{
  "n_layer": 9,
  "d_model": 384,
  "n_head": 6,
  "n_kv_head": 6,
  "head_dim": 64,
  "d_mlp": 768,
  "vocab_size": 12275,
  "activation": "swiglu",
  "norm": "rmsnorm",
  "norm_place": "peri",
  "norm_eps": 1e-05,
  "positions": "rope",
  "rope_base": 66900.0,
  "rope_fraction": 1.0,
  "qk_norm": true,
  "attn_scale": 0.161,
  "bias": "none",
  "tie_embeddings": false,
  "parallel_block": false,
  "extras": ["some layers without positions", "local attention windows", "exclusive self-attention"],
  "init": "trunc",
  "init_std_qkv": 0.0319,
  "init_std_o": 0.00751,
  "init_std_up": 0.0319,
  "init_std_down": 0.00531,
  "optimizer": "muon_variant",
  "lr": 0.00305,
  "lr_mult_down": 3.0,
  "beta1": 0.95,
  "lr_head": 0.0024,
  "warmup_steps": 84,
  "schedule": "wsd",
  "decay_fraction": 0.289,
  "decay_shape": "linear",
  "final_lr_fraction": 0.05,
  "batch_tokens": [32768, 65536, 131072, 262144],
  "seq_len": 1024,
  "doc_mask": true,
  "z_loss": 0.0001,
  "train_tokens": 499400000,
  "steps": 5516,
  "dataset": "wikipedia_en"
}
Each number is 128 + 32 x the weight over its row's rms, rounded and kept within 0 to 255. Layers, rows and columns count from 0. Numbers have three digits each. The size before them is the row's rms in percent of the matrix's.

# v: layer 6 attention value, 384x384, rms 0.16, rows 8-63, columns 288-383
# o: layer 6 attention output (transposed), 384x384, rms 0.144, rows 8-63, columns 288-383
# q: layer 6 attention query, 384x384, rms 0.131, rows 64-76, columns 288-383
# k: layer 6 attention key, 384x384, rms 0.133, rows 64-76, columns 288-383
v8 085:117174155104115118102128131092176070084135093143104146087118180144050168076090125096147152116106104125166134148098076104117102087045159118111155169142110131146141080133125001137107128135105124156119100079138126053084127153084110132123109132155134140080171158115138175119132108131113162153
o8 081:125104133101143146166060174107183182113138182176131162160113083070163170134107171138092098138162166192108166121174100087146108136150173127099072176098135108108159159061145112149120107128166092155178187155137145154140150195126151120141102111109130122084090140136088139147048119135148086137
v9 094:128202072167163142127099110110187077078115179131105074132066146142110124176050107108169152162072147171125102164103094167140169145058126117110106164079103156166081162118170147125093129116119134079106114100103132156122067139125105106090128103104096111089123171137149100143090173137152054153
o9 096:157104159061143068096081137169098168146210110126123132154137110083159116075142147086114119164168118164176110072084146132155105096144139171155109132151164181116131157094132147095091174105079148187167171138128165204130128099132159170145103141167164171098142181134188160092133126107106137199
v10 085:111139105141201130102115072127177138128186117112169113094098120100151104181164157095121101134127163189123126155116085097156176098094105088126248084153043144107123155154138177149147130120099181171171123161119115137139145112142115084137118109118147123086098102060031128041152162154108172143
o10 088:112112116101144102182181089093084117125077101088119135193177126158063139126157095164161135109151156099186216162119160113151136144140152166103145141070082142153130069156139149110100124137182098121104137133159136084117143080124139107186120123119162086121076142137176135205148167109091165000
v11 081:153127163069142076109120086125055173110119131139139165139135106063142076119107113126157120179145146144091147145140156098129141139133093132097155174064116069142093133135110099120082148126122101117158079072119142140116165135139088084118149124097142123186089163127126072115182077141125152118
o11 081:121077119147091218130149147144163114117049172146136139089146111142159130090131100137122122014146109145158071132120090154162113066101143098158122107182146133140119075135139132093134105189159094169136163255155108112188138119150168132109105111177124114144090168084088100151151144129124136112
v12 084:132060103119179054140124116154101191114100185158137122082095137126135172107128147129199133104141102150090099153137067134128113112161200232138134137151173082115108121084146077068121063147165145115086182164042104111142179157118197163115140126150142082056119145122128087082168111187174081131
o12 084:156083155134129103159109153091075110059106132126140144103106124165182142117150163152131117130111130087148116075173107142160172078135060060132104142135164172126080123138073162179125088108128120117083114102083053131101081157145125119151115125107110116162125150139228161137050140132200132137
v13 094:113120129144113123152165101120153124108155120074174146116127104148097131171096193142078147121173188112045187149159125104152113109141097129177099084133124127121185127105166107122130035131120116129118162094148118113147133182113200115156117141190064108110130078156146145119116159091101178184
o13 087:133150145198143129138127141097115119100096117207176143137095186131135131197105114152184108141119109156177128133092157157102125132098151089084066146150090138108071149179146141058114105128083107107113081187160117165136134125058136201122141130142143087123154138112156125079142088121113125168
v14 092:084114102099094121148151161172138139109123161138161091113118120099190120139063163166135094137120145132087106081132115107164160064164104149080174117149108156095103130082141120073155113101147137078148129168113102184091045078100090074135193127127115152125095115103046053122103147148102138112
o14 091:156090083118144134142117114150160169151133082137195122131157103110083164109140155150077164078138096134178163143148169193095194142151145089105168105141103108144179159145113107150135155160118232196125159121126087141132191184119181089166149095133149106185130114096172130120152100147107137137
v15 089:111132116081203168135162083138144109087111025165117063210137145106150127143131160054090129179137123124132121153109145103112161066139173118101112076096152073177173187073144105112134187120147145116145128155167112122133096179165163113140139199148131148061096101125125128146110187122124105155
o15 085:133070125114077114084078130137114080201166180085108167093130158111078119164112197097176136142148147107124112123158106137145110144152152152176140107115101135094140096123088104183117140106110145129154138099145127116124238137129069181183110147171141128129186146082176110132190138150155071084
v16 094:112116103177153184126132131081148112163128113112108074117100161126077161146110094143132069138085138120112104072118127092150102097160089168137098098107129221117124153083129123129109226110120103109112138139149182090146143129184144094126164159110182133138141119099115161145140112117123138139
o16 085:182149138184076128082151119131128158139150142174217155141137186113166159132081183141160167110108192156122183184140176133122130063173116138134137071111129154099141143130151130136129154135111142047145078139136096127104143112087080121107107111110129109101101092122164162098110149089077153101
v17 085:138147112117092118104172098092102127143153131130118142114129078094089153122118175087074134085047123166127049101139120072138128140125136188134127117129117133193135120115155165175116199173092091090155136139170094140116143142108133088109095080084148119149114155121093120099132121148059124098
o17 084:134131094161059163126122145181143105126162113125131159113066152162156121125113134148138085168116155094130125158117137147141139147213142086142098116073120149108141125143179104060114148096138194139054124114150114118160142081207115128172177182139116148151095089082124138197130128120119139115
v18 081:102136100096148117121142189127115113165172124128127117131099129153162167105097118112132159121150157138133130144135093113137161163125105067139091158196057106150166111144112106098111136160099124079104148137100129144122128159090097138074173116113140171174083109123104162042117120096055183086
o18 079:201131138134155114139112210144173138141102165185195154112127068158130079093092083089152133133113146062088139072140108060078085086126135104135146099140121141127147160144082144142134133120148121101130132129167115130128126082110163095175141084168090118059143132117126140132138110179187065217
v19 089:133121157087124135084173167109114153108128114084158087177100154116152129118167118114111115124148162182094151123130094093162092136178112142099130155134062139111178145131184127133090183121079117201139107107137109133174098121113122124128098094161123186186171154141116125154148119128119064145
o19 086:122169152117148163146098101088081105087160110109018140088113130074086089140103026108155144150104168090140103119108156077053173165051149131162133129121097134078135136103103099149098129143200087080100202144097177125108162128140116075080102181105132163093076101124112143071150183136111213164
v20 088:127141162169112131104120132133133147071108154089131139128078109148111132088106198079141073111120076133152114142091194107170087117155193141066121120164150107126143165038209169191100095137120129170140068122090110187114092070155189099131067115080134100158191161101112130127123128143077112148
o20 084:120114121088126118114162118155124073167155102112123121126140119070117154080120168100092180123109148085080153149112116140062152100084055202126133107112133125112074118142087127097154139100181106197116114119140112091125134137161138107146142075137100092084157149188080137136158150121144111070
v21 098:117127138147110178115102131097120111082157117103095100079165054175130127126094122169160078127161097108184118182134093087133152131123084149049102133133135147138067118157160097151121045108136122188126120128119086196125100093125080145090114166142140129151107159057055079131040158163118078111
o21 094:144084174119100117127075134135155146096128130170113135141169174151106102086154079113008082123090085079129127048118183221093146113109116172141199141106152108095152125157114100133110126084156194083145124084108161137129087167128111141122132106121108084095204134141125126133157094120103156096
v22 091:098121145130089141202126071164190113116086131129109109103135035095144098155162146126217082061154144115173116136133108093093130110103147117183100158070141110104083110148070129213116163134086199140159119114108110143149111164135071174090092113141181112109109169161060123115146067147122077189
o22 089:152144102129140151108115140128121098142111164146099141109152198157194142115116134157100135138155112132132153126066130163122112063155102129148075089090157143188137161101184112092094106094198063203197117171145139117103144131140140141123137103080150136161149123109128115144100154076148139119
v23 086:118065134150102071088166107096112131117121136118103146156115087133148186122104169115059135105151131141171154094171096123123138163131125162081082116121057162142029145171076170132099154158143113153094124102054130165154091120116120185101108120115099065092144166119153146145090162137164205109
o23 088:132189114182112186102104158203135158142133103117140117101154198129118069161149152060111167134110123080074143129121159147145089136126163106117158198125129153133158169072176090133129075101145143157090076127108136140129076183142128100131184155140121069123128130216130139116146103137110118082
v24 087:172172123125148109184134139080152107151162109131100113098160122115117105139133126131083184135106144135084149052151156089116133094126150102099136140141145152166133194090082142135162058128141090191138086184161088084131129119102072124161096140126137134127170091118191160130113119145117176191
o24 086:083135155127207148114075169145087098086137173111149140102156126128110115131151121097098114124088164136097146145115104139114074149181125127152116100142137152146095157133170152129110112139120208100089137113093173122162089135102139156098108161106136111117134137125119090116129176129150100159
v25 082:153136095134157125076100133136174146106169075090130150060107103120119157148128145148120069139112151108073108095099083167158124147122123111170094144104152149091102082096172122184159146129128155141159150116095132144152110134188112165185104177122108135123148124133124196090195082120090121101
o25 084:154082142125128164139106109133103138129155155186134080061158147135115121127182135153133149102137094164194131107153132092140062127103204106087083164132158118196100095145155157153119088126114110153168097142118184123085182074144129126172108130174128121131160106116158141124098128154163122070
v26 084:194154096104191117117176131165142133168121152120147098139142137120174067091135156125158144122138170069144111123138133167088071186121067152135098116098096123091182116114143151098153142142156086123116129145134123146170152131140120135090103158127173197090203090059119183101132105123093176131
o26 084:098097114141124156073098096080148099149099150179176134082095138153123185136115130160118109109126095180146150124154202092185107163165112086142108105148179149141105151189079147141126157121091142089136099164085137122139118147124136166155171043126127148138098170123187126131112156102130090180
v27 091:198157092134177093117092134110155123097114116171153103100093103128138124095174136133138134146195127115160143096174095121150182096137136160116138137132131141155122122157099091085125233118170164177193113157102140088110085121082148146092102141162115178109057175106146138117071136127097140163
o27 091:115166184101071137166095157136186121123104164095081151131151137165165137132093140102178129142189128150100120127104123173100081147049224123181110145083167171134117069111111060119120105125107118077147106091137170097082205180142122192132160134105176164119066094132124112134159128069093064104
v28 095:099173120128117060090105149164181166144145135163174152105109091082153084169179117195121226087103097065087111107091104164090130137116190123193135106134117103154133100133097140133142126077097138144130131140082124119130141116148124144135100131079121129177144114111046114140117135138226137133
o28 094:133097159095161153061128104129155114167072123099118122094113162171138172111153116102170055073134170165168161138108117111165078113086060103135153120086097145109078120090180152059110079139158100118160148143135091149150200077123114154140100146109084157137098134147127176148089122153129126119
v29 086:086117145131156155071108135144128101134121194146095068175077145095098131107157132107126122139122144095149157153136137118144168121072145083139128142149172094120094145135145120143136139135145161148128129151106137145132122104114161168058098134104184154184124126142094110118125203164145141159
o29 086:213126129113171165136152170144155121161154060153142187135126133122109117117141095169168130132146108141141113082130104169071114104143143166178103075133145143142196093139126135131107144069151128113166136060127122091165103151197121194149167115117058112117208140067139126136129083119161163173
v30 085:100150074136160110143166159117135119147157099140124151078133157119080160122061137085117040141106103225092060123153127126111118112111080182140145101073129128153066147172121120091063124122165085164130138108128109124151109075113096118151186151127097180097151131143168098141125131138179129131
o30 085:156136140087127160177159134089191133113096211136168125142103103102139126137161087178157168087151126087156118133126148130171170147139208076078109169155164089137195162135119138114110084149173208162134133110063123175091113106122127115141124117164151126092097095131153169122125047084133172187
v31 086:129168099120145153113157102018128126163097111097083173118124175144137145112079102141144152102120126102125070153123163137114074173112101073108167112177141170092090127129111149140099096109102169104152127153143168175124102137157104130127119135160180080081115152137155136202115032107173131113
o31 084:125114102116058151137086087136204206184118172209168132178160119110101150104100105150099151168149109108121127114146095119120147093158159160143157198087168144155157106105114111150147126155146072133165132099106090134133097098094163074126132174125145145178099098123125148065077150151099136129
v32 081:132127149101160108124125148135120107105084183137074139106150113114172113124159145170123126135095173115189138169143234079209135002127112132130101133117136138173126127118111083123133108152125185142119150054143100166135154082143143143122152166137145072144132143100164148161117122125147076125
o32 079:138180139168138129167055118169160146150163117176108137158149192139143144114129078136194078122125155185107106101080073148111143189109192117148101149108092093084108102103168113112154138129097207132156115181143136095091105124080101169094087123096139112152123120153085137118172156148180155104
v33 087:107148129158158104133144129129164114179073097156201043167165111149157182125124144106128096115144050136145141087151127144132191186096119087091099122178166130103115104119162131136072069194179106110119092151184123151128130136156128143097160141100158089112184140098037136111075210132144125147
o33 083:111104177084073132149118123103094163130173108048139156110134099145060140118147144110105159150095104083154090124159128108069160122113107113151130069129115052053092133150116134142154076098098090168137124096045115175163111035116089109156094109111123076128142081196161124114133046112134081102
v34 090:148163179138094110184077168111106144169076109156126150166123114181107091089126196144168165168100165081133163101132136134134121131151086140153151126110184084133130139147065133145170124176120070177086160107151150115159126178100161149102175046119103080114107143193181162112137117123068198103
o34 087:068123130112095150144156131170138087167132178112086116094098109126168133152117156152092163102213130135091128175126125075152097162143196120182145125102130137110092114178107065137084090081088166097153059174166105121112081118089120131077118101102132127172131118100115104152085126067142094143
v35 090:126112181115152154132110146152169141108115147142035103109136135159132190131100194117123106038171096113125148094136070125118154148150116144078088137152187190180103091094131216092123193151142144126173162119112101168146126101140135094096137162164157158143172200174167098140073154105081097141
o35 083:126172175189135099083114127144086134133130106158139185122211173093156063109141127141112162177130159172099181127067155148143114136121115126113111089142159146139154132138087097090167146086150055146149122129090110119112136182083156123137085188041130153150160082078143126164170100140162120158
v36 091:160119091072174134095160158139110095150150140119128124153122095135104095092061056125167142145177122182171093082159117140111126132105166163141152119176112082122113118134076134135150108170113110216109133124181096119130113167147061123198142191117088174093118135163115155118106118154163135171
o36 090:112112160090085147108077122135157112124123143097076119154119162113170128082176008092123073147125096081122099163130161073160142115133142085105136160103160095150141152142146083084133125112146117114066178170089150123126135111132115116075082070169134116153097135103117072112104110142177164119
v37 093:109151186068176144108121132114086075131121099094107042152091141186193116090158155134121146153123120060138152150116165097116131097103112099148090207179067158144106126132124133104106098128137190183134123121133106112144093155130147163143121156102093088084162147143158098149117103172129026170
o37 087:098147128107093130187117078206153117149214136105125171083082190113082119104112145131134124186169118097115170146150205125098115086139142157118157096105189130135140117148145113118152176151112147134126110089134177149125118189150124093101134123105126128132100160082105131124109144097122131102
v38 089:142113092118140172098126180101066130142126073109149177091170059148098111145102127173132149149097087098111134128133063066132155140178178129151186088137170094113118189135105125098127126107172150137143136182128082113133093190150196152165124113159128128154108165130129116120151162151114073073
o38 088:140117161101138152149136141099108144111145163084094103203116148168108136147113110142109096122090117091149150146110159112129053168108118212117106140082120139138153132180124191164119131126143154144055149114118089146108171124096137176185117134118165104093083124143177149088181099143096148126
v39 085:125082178134185133135091145080135080166097175159157080115113131236114075123094131126073096159133076131090134138128156112138163126077151145099070160114150109118139186082103161120122155131217132138133108147146151106082135178114111146127177132176111074133132154116167140118139172130078120137
o39 084:174154138157184086174138109166048163109113121161132112139101149050056121130126166137135133144158147118157067124134125114117127129149158132136106129143165163068124122177143175159207144082134120156116118104094103099122117120133077173170056107107158128126147106101123133155113133212113114098
v40 093:107166113132177160139099141167118120132117150156121113100182147132104158130099144114138136154110136144150093113164122210194078148094169156191067127122132166171111146143124158132137142147086135151148090111105073116116174170109185150123110149146152108135112204119211124105059071091105131123
o40 093:133106109122175089076106089111126148120158114097125175138136176141148118135134109065112137086138148152110174121095147081126128092116160094109153124112137127116153133172037108099112126115111090149090107157115134182182124084121125126070144094107109148124157087142166123126161159151118158161
v41 089:134099183140155155130131149139140075085084094105150188166145185170166131120155104140088194147088163171132138083145169144108124116124123119121142117128152118096131124176124139120089186098106162109170124136128223057156070134145132104099109155132118102101089144117113163131141120150089112138
o41 083:078099083119117138146088117089108081153166145161128131192106141112038112085115151114203153167158101157130110191091124125141098127171107086132133129118075144107117110141134128119109064116079176117147145120176095133078160157125165098131074122181104178152141125107189148079164090087125150164
v42 089:074176135227161123163164091109077105155133158163116153107099088142140078183147128113123133113105131113134090088115097133102098126189150144174085111136108138091136075131133121152101138148154125107168129143173160104115084092155091142137077123198131125109150094191086101112117176139074158158
o42 085:155149098106157125167159139143187112153116155129086129139191154132143154141134156151100111123155089137130118147152149200145160172115163115068113166147143146139057128153152141110131124096146134122115128059088098143110133089141090139168118138145131121180137120096184130152151144110190108235
v43 091:083057153103132094101099145168121126143189140122124224139088125154114122209170086174029168188141148090105097116126155100149180159086102067132111110147170158151136149152107123090154109103134175153091142123088080111119132114138128124189144071135126153133133101163154105101127142104101147115
o43 090:144098132177121097162089103080114116125080094138147105133160108138159124101124205145170118086137100223114122110177066136119104123130124171048132111113103153156189118082173126113124111195148132132101109166138123158085143138119172141147167124143098139132181093172115086122138138120130128075
v44 089:103196140137168167107125091119093140102100095139180123150153172148125135125107086138114129145097095178155137116067149109078144125084133120051087101086162183146143142100086134167183097187168147141093231128137094074174081093098143116139135125096154111123110148121091094098107126136155132076
o44 090:159110138137065084128163130085135130140188121127058111149099139042102141158131151176104111158138147122140127091106088110167106155139126131069095182086122119134100102126155107125175111074099131112153152174119151122081172138143166153093143159217171128106172149105143100105147142109106197206
v45 085:120191118177119125140167143138112164172107136130130135158130070176149170123137180114115082152184140171134150123144142119100148091062122142141170124146134084068104122125115148060092138010068113097147132144154130084127124114147123084151149061133101094079154141145119130091153090147204136112
o45 080:091139141144179137137087147150165115124105126139086117114059189111123127117114104106124159165103065102105150140130117160167132119111138140114159145231124140179102155186098115190127110180106150119147135097065139191131108104128076111131102108083137072086162095154112185149122162134109172120
v46 085:134139156150140170150111156154132117104112159126167173151110134091128102113179165137145115142090142197155122119144148102173126109112151129180111092109170152138130157099154175065101171133115181144155134125203138143097089124137112129069137104114177124121206206115100131108137139176170124135
o46 084:102160108061134084075143147117161190143190125077107120143154167129125163125117056170152120079157114117137160137114208111067100097131107118080117128125151153100080171167119157163101135125154155161104095097087112098125162107167205104227080147134142146182104179145178108128148130077100167119
v47 088:108095108144120124214140116105075179092160156146086079125105110184213071124088153095175127188096151218104120098113176116133134125117144111111130141085113181131190152101108075124122163080128101166110162141225176071121115154140169115150116151161134128126176143091139133103167124127179135132
o47 087:130154155112115201110109125141176092093119112130155136184137159154056177171149146140172134095145128155155158129136119144189085097141121180078128177205142104074168179124146120119128151143164098142058132147148076140089156181134117092125188115123200167135061136116179110124097172194144084134
v48 089:119155173103142108115099162118143084157166101119146181147139162094127213154120140131115087125111139035150160078135085083123093136137115144142112134139115140135019097126133098076193127170111121162154095123095140176151132092120099152137117121099169170166147120130124179091136082108100051060
o48 090:106101112152147071144101115145150149164131168187117151126165086119083085096086059141098138161118133149155112112161129125086101127124164119175110106128140137121152128152119162131116152104137114112123172141202120156094152130166192113160176101191135178102153105146127113069223124114113132177
v49 089:079104150125176103118041152195092119129139077151162051077180116140058151138174122147152162126127121188174161203157125104131151104109139121111161096154198104104141137185106135185115175203110120196103152112138134115140130070124127227204130114100118130112146129149104111163110156124080123127
o49 087:180151146149171115175105139114113169108119179171102168166117182099133112173143148084117138143113091081100107118158171111155133105168126172118162098066097152146131152124135129128117133082115253156158064115058128114116168106108152104110167128156155174109103071128176129109156087145098188115
v50 088:123137140121112099099136104121133112096130101100107163128227117173121117134080087081124091172150158138169174135150060147179087101069089132146117120140103175134167199098118127124130144149100099158106128130140123115195159135190173186102094112130115146142140135151091094164110124160094120210
o50 088:144125157142140124101093149095159138105134186143183152123170141112139092176129104107110164079105151163159094126130121072120110090182200141115080114114121115114148163144152068073147119168179015121105095114149136071120165166060147111078137155144142204147096087125113113112165146051079087195
v51 095:115148099069139174148137108214139086107168098157138084157153124120148144122128131068138082103142116097131165110140116131098110138156019122105132148139193117066139177099094135230098095145113124112111155111130137084128117102124132142093120140127185156120082033100176152094118192129088159104
o51 095:156109110114086090119076121107176102117139232138152181129153115079141125135176105153107162128080147124133133081112091181141146149118233149118115107101124100122156150131138100140164136074176118052113117126152177116130080088121120213140098118155162096156165175160108176089045077186070100204
v52 091:187066139069158178114125110173163133147177130088094143142093150136110179112080138164127180180120109128132121132124120110128065092140116126088108159152091116152120104064099095150118117122138164107091139121133157153126165103108156123118091154109145124145128076145140128116135167129149104145
o52 087:140123089135135126122125162092149137141141092180085117095102083064176138090176161103139127121146178132095113136103124100113184170173120109165138079124137185125101147122157189111122130107083230139139197157158113151106144181099130083183151085135155144127152174119135151123132096089107112143
v53 090:062123136136106079166118149133141176144151157126044149164087167119162117131148069101167065092127110181097089118071129114088154142093129154108098168138146143150129164152193179110098187113171160159107126145168113114136145178080121115160140142097105137099101129043132154138082160149122069179
o53 085:128208167119163106077098119149118107102172150136119166116114143131148052141141067098169160157146156107121149126144175146132109072138143096145172095097054123129127136151127116173165112198105138146133188125118137117079125086152164108109138115123154058166128106154156085058126163146141100145
v54 085:182167144184083142080123070146095198113145086111076119127153156192087158128139109162085154216119168134155119125101195124122104129116114163126119103137147143145146137112148109177045151124092046082117055115107146158120089122105130137142167174123130111168134133104175162115136147139090192102
o54 082:178146101064170106132149149135139170118134148137183105157098121046133172152153068118198089114139109179143089115145132126095082141165143156129145144113070136083098155130133169113098158130108152168138178143151192173210098154110121126169128075182162099097167152131163075144120065155145114141
v55 088:122133106182136178146101125095163135189088151081128133126158183121167131101114138089148090149075181044112098104141082156137190111117134104148082097181103086206196113126104113153179143105181151132135073125081106098149168092114081202124114130123103082126159115090100113144142077098139121180
o55 086:158102155129093134131194135119121136168109094148179120092175067168136181124147016105104167051145106160156124134064045089130101165122218111126111109138128146075088092097113161118102125102138158157108111132084158132161052107129119109182136159083120116181134124142134123083114184098076131177
v56 095:148132136175070065127065119147124120149123168109083093171112098143119092169137214089122067093122135127119080125166110117043144151180139141141125147157107107053165135162142129169135091095151115148148125101091073116123138114116079171125118176171134103215109113159076123119147120122178145092
o56 090:131209130140181152116144124111143079179094135136103121152131070172172171124121099125110136102159137123120173153090150114209116072089131109155132131104185124139100122110150127119189183106134141111056144119137130089130124115136115155186116134069121168141159157131094151185139121085140127131
v57 087:062111176188176129073086133122149114134190148108113166104064167135134130189059219185130159131117130112061118104144198112183169095102139139121128096138201180090130101073097136127083165147140125159122107125139150169084130126099161140142123118158099126134102071148095096145121145192111136159
o57 081:130168133131216153160162116123170137084185140140105079096109101125068164110109082063167102099216163174150158141136068174114103098184168112120130155180118148118123144187150130074165094049145091134119083093178087121106115106130067114084116180150137106159084119095143188149141152180143090141
v58 088:139176147074172135139145099113119158177158128151096129088166153083120158116102097088156139136108154118162141138184134117186107165097081132042101150162147177154106161129082124167098189152124172128102144124144189122076094133124105079184134141179114123070115161132134107111162170108100110153
o58 086:097113063118173103059105164102158159061158135113129128160175130163128097149124147125125097131139121175121088115130181108060147083160168139119074097083144060070129083074162146086102104124148129169107072154144163115103122114121135118140098118092215064178142132110143100126101122146128146120
v59 095:134186154127109111135167155087215102103149215083181117129155170113182110096121096164072081107109108127134134172110146098147086080172087064141077168132080134098113103112145147153146090085109144128155161143156087129159097097126124108126104137142158082142155171134076123101176159107102187135
o59 091:061105122193169161131175094130149163203107044140167199158106100131140153123119164145146165124133146137168131152139074155108143163068125166162149100090149127086127144121172124157139149131158079170097124106158171141129113183137149137086105141114120116130118154171028115090104123127089122233
v60 101:073147151151129162093195179153130116122103183135083044131151119127104141097097080132094089114119118137116117157158093128130154136074132073128122085114123195107132097102087108167182100181159166102190120150086157218099147125120081124087078148114124099141108109060119110121130147126073112142
o60 097:098166107061101103187116127127140143133147136170183196165187131115180056108147092154144174150089161122123186103162121184080107149137139156150132103146137115137092102106187143110103156049156074124068102070153151104158141127189150152133119150177140191108176129103092108180140126039139112176
v61 086:144073127096087137135147151202103133127110053146117149088106130036119131105150119064127169088151123131127144140087094125121150122085051095129118161124117103102093139127177108117140160163132106184161128135136179145130080125132121106104112215099108149109108115115087055146076152082160142162
o61 088:114142116101186143122050082113128176122100179108098162095163112153138138095156117087124045123092158088162108125097131138090121174146184139104114144090109166166110122081078082162105108139136081087141156121133126077128159119177127113155134134155078139183120137162121170157130151126137118144
v62 090:168139119040107092090119128176099179147116181102120147129177090194140178123186104090132158148108092099174138055131203098111139107105132142136122155115098078106185098122120188138163105135144090081109094171100105091161155158144119132117121143117179177127173111119137105148158142121128121127
o62 085:116062134152119101149099107138087131114126068181142179104145152131136106080191133100122119123164108173122100126127100130187131160105056178128123106142138118134104089079098094194143182111132176136158169163118172127108140106097094120094085084131082126123102114110127115119153137173130184112
v63 089:138085121132151125096103133188091115090174092167174086187165118112104127145082149074137122143118143119146144190120141090086126107167151123139116163113121088138121157126140153087109141138161126084133071180193147175120074110140171017148074095176170116121125095080066102090140168113087075165
o63 084:142175083084140204117129107142131120155099134134107144186133167120152127146078154135110166149156123184090091092129090121147100140149178128134101131134159144088119126112131116166124121113129104114146113008164115080120139143176105178182148101148108179167110196126134086102138142106147132125
q64 074:129137155137044139143093158142172115173094143110144158175170112133136146108096107148153100117176133118111111095213118093105100177101100098093125142090164152101158085143143142158123137120142209118179117111090153177099181107119143139119191127129103125123076139100128197071138134140161133168
k64 069:062146125149255110096126088100089190152122101084108095126133164124107081113127150129104101120084173110152159110143115219143109119078086150147184125153105163098159147106168139165148097159094113108161124075114122122136142148127144139120074124127114115084134132185079082140118098149129165142
q65 078:140172122064148108143156119128092086173125117104163142107148150124103119148124163139127181088121102084193139074066147115103125187191155134150112063156082152110132145119107137115113127074158060131075184149126177126063136139129147158184123127152129137157031128182144105108088185113118157120
k65 051:095156128093166111131137096140125122139158116111101137141167086093123158076105134075129090143140069080069092092111180109136127146121132154142199105110111112130073178079159128110085093105142146125097130161099116087117101083119131144176143072137126150117171133152103135215124132061169134142
q66 068:099142131095113115143160112152109102144082085129210130135130179141126112132140135122118155148126099068166152069118151066072141179229153139113129155144088137089092123142124105188084124076152131159122125175138159140115131167126155141168131149151163146124077135135127150152132189121131139116
k66 062:119162164101110186130090126114153140115132130127150099136117106127128148143092122136177164137137080156133100101073197051076136180174120112146147132097165113146116139171123138104118134078148100145054123201157201144145134098101165162158158120120128126163137103084149174161139177115162153098
q67 071:070110059147235086138112098099083171087124068182100115088091085114108108137149144120131148176136115191153098159106114178131102058067117180150109132124126105172080162078150119100087116145116064108105110110168117075146086118162150100106124091116124123088170164152113038113093154139100167094
k67 054:165130153087097092176132120098128156117167153103148079149085108111146172091120134154186185141168116153134088132053170098120119154174145093155156110159114091181120118144129092080089183152196166165079149156091131119100128103084123133131120163143154184196146135103173197110160144078115105115
q68 083:114158095109182061151136099141118080147093058120166101131115151087163107151173172111129195146103110100158108120166120087116086138110166141100119131121095132162128156119114103135068132083172116152146123142132184071072126118144176128174150116152163150075067133157146090120094191087119149067
k68 066:084181106066120145131126090116159099113142089130139139137155084088138166147077104135116119142130142079090122140082163071110140087128097153154168176134156096147085171114126156085111099123097118155083135172150105081181054092099084124154158123149184157155139121125112117137119172091102124121
q69 067:125119113159200107136112141144145144091173039097073103128104092109060167141126143122118130127088079158125096114081102216111164110044060170148079123132102096151114166118103114129088137129115057129074150081172099110130110095138094125130089084139092110107205154148106082104134137099116164153
k69 060:222077135073097116170137143156136104104155127126166083165137194111140216027173077130165113177128112107130139113111159075091107181215147106098077102110175098177187120148084131113117159093116169172093149126085124173140112202143106144148145126130129145156108149080202163102146118096176149141
q70 083:120168137076184118113169123127087115176100066154130149097101176129150120097148139116128171124083097078178153093122194082128064158192165125158133143154115125131094154098105142151099117087160114160151130208135161101102089121100126081146083140112151124141105145151149067162104176091119165052
k70 068:111148122095080148125140145128150084146130145159098150094131080125137177194130088126131133129152148080120112133108153043099086128151098113116110175116125110153160106163160085117093119096081126137150119202135136121157128135120139119148160160159101132139131089100140177116158187106144110122
q71 065:138111089115156112131136111124135189110129125153122111115095063102053142132085118107146127135112066174118129156115100195102145096130110158118123140122145098165120153107161165093113127190089076145082129084127037144146097118132115113132103075148120095159181090139165050093125109124073127151
k71 063:173101130114056177176125116089173156088092109145142092135141114139091147135186077138141129121159151114156176123079128126091155148152102073058034144127129120179075087144115165093140210120073141109107194149069148145145164178121129133158141146132146083112117071059227138065105149106148087118
q72 090:156101158149076219135127163153102128141177157117144104081137175141129145042130074132128117062100121096134179112101152170172149170158095073116128098162115150165175106124115141152173134145080157126103127127092088146122165138069104148119085086141062063160173140082118169163154064136143084179
k72 066:162177138172038164128131131113125143086095185183134146147076145179142147182132146163136138137091127154133112167180127110109117144134144088112092165132109156106150099194106166134162125138101135109119143155168145112133132126120165094109147138096078028123099145147122087115150103199133154048
q73 086:119121154101094184165208131132074112135128143124153109146126146139180163109134084139174087131143102105096151119104138061124156208232160119172155162170071106138117102103130156122115169154110134169160086216105134114104083177073111136139100155102128108148109108132147161186111147095109126079
k73 075:080126107090126093156144065086130135076108079136120136107109081135171156110100116110184140149153141160138093162080182043085132177155166115176098176129168122107070168120154125091086130123142090135119137171140133127120157109118139150116127171169156160163111154104119121117137194106171120085
q74 094:090151109109114083145151091115117087166109066129124123137146126111162134136160128138138142160150165092142164126154128009142120105164165136074133129090140170148111106157162113137099127059165097145117128215085162101127105157134160103156200173135156160096024131121138152153132190114137135101
k74 078:148177124124170134137152062114133097132131089089164108094121127083133163138128138156046106088149180118164145107156135056079128121066152201165168127132109137180143160142102069152112136089149133132119139116178133121123132149097017126092112110128152130095120140155184111121095202098107079128
q75 077:126160100095123069107140102178176159113105075175122144091151150149181126144140085084098151140110091099199078079140148136084110111142149148116089130159143093107122145116048099207124126122139134138187145072145103118117138076167130151152116140147139110108155140139143095144103138111093120158
k75 068:194102115132037100217117145144136157159182144149177106121173142101108168055111128092127148181041138079138187109031073131134111199190152110096108082138138139157184116144086147126104143159100141092140129124059150100095128123119126115185145170191156112121116104112162163103145147106128139176
q76 089:138193160129218099137151104128127154139103089122089127166159158121148137160115136118109128162116111114157153120147141092197125119125125198132130161073137110104090129093075130123095074055185098083209105140197083046083125105149142075124140105151129170085108149155108103189133142114137138149
k76 076:122124134144155096117136158099097076141120129100031106136152113115145132134114101114111070109171150128070137104103125140142143154151125097120146126080067188093201103153171057137143137066105151054110088172088110113170163183104142105109171129075110149089095136098167161135118121124116061081